{"num_hidden_layers": 13, "hidden_size": 224, "num_attention_heads": 7, "num_key_value_heads": 7, "head_dim": 32, "intermediate_size": 896, "vocab_size": 8192, "hidden_act": "squared_relu", "norm": "rmsnorm", "norm_place": "pre", "norm_eps": 1e-07, "positions": "rope", "rope_theta": 583.0, "rope_fraction": 0.5, "qk_norm": true, "attn_scale": 0.405, "bias": "none", "tie_word_embeddings": true, "parallel_block": false, "extras": ["some layers without attention", "local attention windows", "gated attention", "exclusive self-attention", "value embeddings", "hashed n-gram embeddings", "short convolutions", "an embedding shortcut", "learned residual scales", "capped logits"], "init": "normal", "init_std_qkv": 0.0333, "init_std_o": 0.0, "init_std_up": 0.0333, "init_std_down": 0.0, "optimizer": "muon_variant", "learning_rate": 0.0166, "lr_mult_down": 3.0, "beta1": 0.93, "lr_head": 0.00928, "warmup_steps": 0, "schedule": "wsd", "decay_fraction": 0.566, "decay_shape": "linear", "final_lr_fraction": 0.1, "batch_tokens": 65536, "max_seq_len": 256, "doc_mask": true, "train_tokens": 369300000, "max_steps": 5636, "dataset": "wikipedia_en"}
Each number is 128 + 32 x the weight over its row's rms, rounded and kept within 0 to 255. Layers, rows and columns count from 0. The size above them is the row's rms in percent of the matrix's.

# layer 3 MLP down (transposed), 896x224, rms 0.153, rows 840-854, columns 0-111
size [101 101  94  94 107 100 106  99 107  93 107  99 102 104  97]
[[ 73 136 102 118 126 135 166  98 126 192 145 160  74  93 153 138  65 125 136 106 103 125 159 107 105  77 182 123 125 147 133 117 141  90 100 145 127 143  78 115 157 109 166  75 108 103 149 164 195 134 118 106  76  91 121 128 116 110 133 155 151 131 127 141 105 140 144 138 121 103 135  91 151 141 160 165  98 115 122 161 111 167 118 109 151 117 135 222  71 115  79 190 117 105 141 216 107 115 149 132  82 139 110 121 143 111 163 135 188 117 191 107]
 [101  58 187 119  75 134 122 119  93 129 180  92 140 105  93 118 109  99 132 115 143 103 109 111 146 124 113 159 157 169 129 105 166 126 140 118 121 147  90 119  98 145 180  86 114 104 119  91 156  92 165  99 118  94 162 154 167 141 127 152 125  86  81 140 118 100 161  97 142 126 162 100 115 145 138 113 144 151 196 167 156  80 145 132 137 163 169 103 117 152 107 138 172 100 142 114 121 114 101 116 141  87  57  89 118 104 178 157 145 133 140 149]
 [101 159 108 100 128 159  86 124  99 194 134 135  98 166 107 185 123 139 102 138 169 108  84  96  74  99 128 177 161 139 190 151 110 114  84 145  93 136  50  95 137 163 145 117 184 117 130  84 147 170 156 169  84 109 135  82 185 111 154 147 127  83 118 101 136 160 155 186 116 172 116 125 114 153 113  88 116 124 198 133 128 142 119  60  82 156  91 155  94 164 143  79 143 100 123 125 174 127 165  76 124  99  83 115 134  67 133 137 107 141  89 125]
 [129 144 133 138 129 147 124 107  92 183 147 128 127 136 128 133 143 126 134 174 143  91 149 171 135  95 145 190 142 161  85 138 123 149 122 186 153 110 153 133 186 135  93 111 161 181 120 105 118 161 174 164 146 125 180  81 115 111 136  82 146 169 156 105 126  98  80 125 168  92 131 142 135  91 101 129 116 152 101 143 192 110  66 185 105 164 179  60 202  72 136 144  95  58 124 146 163  92 127 186 131  95 195 114 142 113  91 131 176 184 167  94]
 [156 149 162 158 164 107 124  94 138 146 139 164  42 141 111 122 116 155  93 109 170 125 154 180 164 161 163 106 100 127 113 115 137 133 102 176  91 103 150 128 160 150 133 133 175 188  97 166 143 133 130  98 123  96  94 181 168 148 125 175 119 147 123  72 123 184 147 127 131  71 135 138 111 116 163 119  93 138 155 206 142 134 143 150 118 116  96 113 162 136 142  91 135  94 156 124 137 109  93  88 120 117 142 102 180 160 156 142 111 121  56 150]
 [211 176 109 112 174 131 141 170 241 139 113  59  75 155 123 121 163 108 103 139 186 127 137 165 110 113 122 154 107 121 107 140 137 117 103 129 103 157 114 155 149 102  74 145 126 127 101  98  88 124 161 116 146 151 166 136 181 139 169 128 156 117 115 118 119 107 137 181  97  79 129  98 100  96  96 126 138  69 142  76 166 133 134 114 128 131 123 148  54 149 101 184 211  78 139 168 115 139  87 109  45 117 183  87 148 176 150  94 161 127  83 106]
 [139 135 127 147  83  53  76  74 169  67 149 170 130 149 141 105 117 146 106 128  99 124 144 153 125 126  90 152 134 137 146 167 146 105  84 153  94 153  56 130 107  97 201 152 112  76 143 134 160 152 167 104 106  96 128 128 112 146  82 135 148  97 111 122  76 154 126  57 108 160 124 152 172 164 156 162  61 107 152  92 179 118  90 138 148 143 154  98  84 116 134 136  64 104 182  95  88 107 110  99  72 115 141 147 138 155  68 134 105 123 132 108]
 [161 146  96 119 166 141 137 119 143  85 112  95 131  96 112 146 112  27 158  84 141 176 140  84 125 135 153 139 157 144 124 158 107 134 170 130 172 163 111 112 118  78 125 199 100 197  92 153 149 153 115 138 118 145 137 141 150 106  60 163 129 113  54 186 115 125 144 175 130  78 121 113 192 105  54  76 121 182 119 140 108 144 115 112 113 187 124 139 108  93 147 126  96 184 180  97 132 167 142 151 126  99 121 162 118 116 123 121 166 160 229 177]
 [144 127 111 147 170 162  84  78 122 154 147 180 189 133 148 157 142 100 146 150 195 142 158 140 157 113  99 168  99 179 130  93  73 174  58  79 162 115 154 139  73  99 125 131 131 135 171 104  97 145 116 128 131 102 161 166 152 107 104 192 103 112 107 134 146 133 131 188 189  82 144 182 126 127 167 101 124 132 159 115 115  77  85 136  82 106  95 146 129 159 129 102 132  91 111 193 127 173 121 160 135 114  67 136 155 142 139 129 126 164  75 100]
 [190 144 124 152 182  97 109 175 173 103 124 128  97 135 135 142  89  83 130 130 177 121 117 140 172 156 113 169  95 147 101 148 142 139 119 120 123 119 153 148 116 113 150 115  88 138 172 154 134 124 123  94 160 169 137 117 184 129 142 164 144 137 128 102 142 166 130 114 147 146 137 192  82 154 207  52 127 110 127 134 119 120 143 114 135 125 126 108  48  95 148 105 104 136 158 185 151 115 116 134 109 189 111 127 124 100 121 122 162 134 111 128]
 [ 86 118 119 122 120 105 155 142 108 118 121 166 170 139 167 182 148 132 161 177 118 159  90  99 183 146 123 179 106 139 163 164 120  95 103  94 146 167 185 138 124 116 110 119 138  99 173 142 120 150 191 141 138 181 146 130 148 160  97 135 171 177 136 119 148 106 150 174  79 182 202 182 151 124 178 110  91 140 141 159 111 139 153 182 124 167 151 154  78  76  50 113 105 106  82  41 164  73 153  56 141 123 123 159 133  64 137  81 156 121 132  76]
 [ 74 206 148 119 109  83 136 129  85 137 180 129 115 124 155  83 102 136 145 121 132 122 117 132  78  96 127 219 102 113 116 122 119 143 124 146 112 150 135 146 100 139 186 104 183 124 112 116 154 131 121 106 152 109 173 168 137  51  73  81  88 119 163 135 106 151  85  84  65 133 164  90 115 156 122 152 127 108 117 156 191 141 124 118 118  62 186 202 182 143 119 110  92 128 119 156 148  75 114 112 105 161 138 103 117 105 131 162 109 136 130 118]
 [100 124 131 123 129 116 119 126 158 192 177 184 141 212 109 146 144 155 104 107 125 163 112  98 104  85 102 183  79  77 183 186 185 144 125 169 125  69  90  86 110 119 141 179 184 140 170 146  93  79 139 110 163  94 132 134 160 121 136 149 135 120 107 159 144 124 133 123  81 110 168 167 148 135 163 129 117 157 113 128  82 125  81  84 123 146 156 143 135 144  83 151 119 108 152 131 150 147 112 141 119 110 103 113 138 173  98 164  69 150  71 105]
 [112 151 134 164 136 147 125 144 130 153 142 129 134 140 158 164  45  86 109 132 152 156  98 182 138 115 127 111 164 137 162 102 112 124  60 192 149 134 130 166 163 120  64 125 138  62 209 154 138 132 135 109 168  95 136 101  58  83 134 136  85 137 146 128 142 123  89  84 135 102 148 123 200 114 113  70 102 156 144  85 142  86 145 141 101 179 137 143  83  95 169  96 104 133  87 124 137 122 103 132 120 132 212 132 109 114 127 168 124 159  93 164]
 [ 86 109 150 128 123 149  71 117 112 136 144  82 136 177 182  96 100 148 171 157 138 136 176 203 152  74 108  93  94  66  92 172  88 172 186 171  77 107 197 123  71 163 122 148 150 114 112  55 101 144 105 142 153 138 152 165 105 120 129  91 170  94 178 155 172 109 159 102 110 132 138 150 117 114 126  86  67 197  58 125 107 131 128  91 161 114 114 143  86 172 146 112 132 103 142 170 127 167 147 103 104 128  81 142 113 124  98  94 137 124 107 136]]
# layer 3 MLP up, 896x224, rms 0.206, rows 841-854, columns 0-111
size [103  99  91 102  99 105 103 102  96 108 102  99  99 105]
[[109  72  92  90 138 135  49 171 120  87 122 151  54  96 123 155 110 118 138  96 176 149 135 111 122 134 133  75 100 173  93 149  92 138 101 155 110 106 140 129 123 157  59 113 125 131 140 112 114 124 162 119  99 132 132  86  99 183 186 172 126 105 113 102 111 125 177  99 114  95 180 163 106 153  94  89 174 125 137 182 177 160 149 137 120 147  83 133 132 108 167 104 198  91 124 114 161 110 138 134  93  93  64 114 128  78 102  50 128  99 141 134]
 [133 121 112 107 106  93 151 126 151 113 143 180 129 130 116 167 169 166 109 128 109  90 170 135 107 163 165  69  73  75 120 101 140 173 126 127 175 133 198 153 103  69  61  97 130 157 106  82 113 157 171  86  68 159  90 163 128 168 109 161  79 120  76 147 117 111  94 156 149 117 155  97  67 129  98 141 118 126  80 151 118 114  95  84 134  98  90 165  88 155 105 137 123 151  75  95 103 168 151 129 157 108 120 121 102 114 147 134 128 101 103 184]
 [161  36 167 125 100 192 165 123 203 145  74 131 133 123  85 110 111 124  88 121 106  92  90 120 141 203 114  44 101  91  95  69 104 160 146 145 121 133 128  84 135  89 165 151  94 144  52 148 101 153 103 146 148 144 123  56 146 135 107  44 177  95 103 146 100 125  97 120 136  87 166 210 127 189 168 122 120 166  92 120 172 148 116 116  98 176 100  88 124 102 171 123 155 150  99 132 195  81 151 192 149 151 112 190 116 134 156  77 151 188 102 143]
 [166 110 118 138 107 179 137 114 134 148 147 146  65 146  84  98  80 109  75  75 156 169 119 132 158 145 134 130 103  81 130 143 156 130  58 119 105 189 152  96 181 168 108  95 109  63 170 149  83 118 114 127 104 161 141  76 108 180 135 163 114 139 105 118  95 155 132 141 129  86 164 120 153 170 145  99 179  74 129 164 116  85 129 156  61 113  82 177 113  84 151 100 170  54  68 177 141 115  76  77  73  79 158 164 108 182 131 149  96 109 113 153]
 [176 155 216 157 125  99 101 170  76 104 145 112 100 122 104 107 170 190 163 131  76 118  24 115 163 132 111 128 124 144 101 141 148  83  89 111 164 158 102  71 150 218 175 124 114 134 128 164 172 121 163  80 112 130 144 126 160  74  89  71 110 152 131 153 177 103 107 162 129 150 111 189 117 144  93 176 142 165 136 141 186 129 161 125 104 163 137 142 115 113 118 121 123 129 134 116 135 160 140 141 113 117 151 104 136 139 150 145 154  94  88 117]
 [ 95 108 177 105  97 184 195 164 153 128 123 113  90 118 127  92 130 113 131 157 144 125  98 122  87 150 150  84 122 157 136 164 130 122 111 113 115  95 124  99 100 171 125 152 161 114  41 150 127 117 100 169  91 134 104  87  73 131 162 181 174 138 133 162 129  98 138 103  88 123 126 143 149 125 101 143 132  96 114 121 144 128 101  74  92 161 147 175 137 100 111 142 118 121 130 129 121 115 169 144 126 103 124 192 169 119 150 167 142 125 138 103]
 [132 143 129 112 172 151  94 133 108 195 126  94 135 158 140 143 117  86  73  99 113 153 131 141 144 105 139 155 104 149 143 147 101 115  99 142 101 153 161 166 112  62 101 161  99 108 174  95 187 113  98 123 161 131 156 190  75 148 108  82 173 164  74 197 160 132  89  74 136  97 129 205 125 150 173 139  96 114 105 102 111 108  97 154 112 102 171 152  86  28 155 156  73  99 162 209 146 108 165 188 136 192 112 160 104  83 114 126 132 131 128 179]
 [145 111  86 114 107  43 106 138 171  87 121 142 157  92 138  90 177  91 151 164  94 102 158 122  92  26 112 157  71 158 133 153  47 134 126 157 134  92 153 189 141 155 118  80 119  83 187 128 119 145 166 104 123 104 101  86 118 169  65 121  60  92 127 129 143 117  88 145 131 122 115 141 130 137 150 131 123 140 191 129 117 131 104 120 115 141 151 148 117 153 160 144 151  80 134 144 117 138 104 111 123  91 129 116 156 148 106 152 145 130 118 163]
 [ 71 146 181 143 103  84 138 131 107 134 127 115 142 128 122 126 110 184 131 143 138 152  89 122 124  78 139 133 106 120 127 110  64 102 129 162 114  79 160 148 141 131 154 101 154  86 116 170  89  90 128 150 120 141 126  84 128  83 119 111 165 141  98  87 129 158 120 148 135 173 161 166  43 124  71 157 106  99 112 190 105  52 113 109 152 113 122  96 145  77 105 118 112 139 119  49 144 106 104 125 169 142 138 169 121 147 111 132  65  52 140 136]
 [100 102 167 149 158 176 124 106  68  96  96 135 240 105 145  96 169 103  68 160 148 156 118 144 141 151 128 122 103  63 197 118  99 138 103 138 174 160 102 142 109 125  59  86 135 167 121 106 105  88  90 157 144 122 110  97 164 213 149 105 136 139 164 105 165 177 110 112 110  78 144 138 128 107 120 180  98 149 106 142  85 155 145 132  90 161 136 171  91 126  82 130 149 117 150 121 114 174 161 119 130 112 152 213 164 126  90  66 136 151 136 149]
 [ 75 118  70 169 104 145 101 119 156 135  35 137 136 163 117 114 127 151 135 140  77 168 120  87 111 189 136 137  93 167 146 116 146  89 148  86 159 180 158 123 142 173 132 127 153 155 157 109 134 119 203 165 110  97 123 118 119 188 127 139 146 124 121 115 154  76 172 120 131 162 109  89 125  86 148 110  82 109  89 196 110  95  87 196 156 160  80  48 121 150 123 129 184 157 102  84 104 134 201 131 134  71 138 111 141 103 138  53  84 119 128  95]
 [123 144 118 133  76 122 108 113  56 100 136 100 163 112 161 119 140 172 135 158  96 177 131  74 149 107 160 132  73 166 126 180 184 129 115  94 138 138 138 115 125  77  87 179 144 118  62 189 138 152 173 173 161 113 127 103 146 196 136  79 127 167  80 176 137 126  80 124 134 196 140  88 213  93 126 174 165 109  88 108 111 123 108 172 115 116 146 150 143 143 104 154  99 117 121  94 111 136 115 128 165  73 116 115 117 182 148  85 142  98  92 119]
 [118 153 129 143 106 105 102 119 135 153 140 111 117 146 179 164  58 144 161  72 139 194  89 139 173 186 167  91 127 108 157 126  76 128 158 162 150 123 127  91 115 112 162 122 119 155  90 146 141  93 169 120 103 148 136  42 121 100 148  93  93 160 119  75  77 136  97 152  98 181 110 107 179 168 152 156 101 138 137 152 148 115 109 125 189 144 172 147 120 141 100 139  80 141  49 157 172 135 105  88 142 151 141 147 146 137 168 152 136  99 101 128]
 [112 105 123  76 127  93 122 136 153 117 143 170 159 197 140  87 131 107 120 156 145 103 138 130 104 139  85  96 141 130 142 140 184 119 122 132 154 110 149 148 177 128  95 174 153 182 150 149 107 151  74 143 187 121 171 153 104 156 155 129 108 120  68 172 175 157  98  27 147 181 112  57 125  97 139 110 128 142 171 163  77 110 168 164 188 153  66 161 130  92 105  99 121  86 121 156 148 116 126 169 159 116 152 137  72 126 163 149 173 159 111 133]]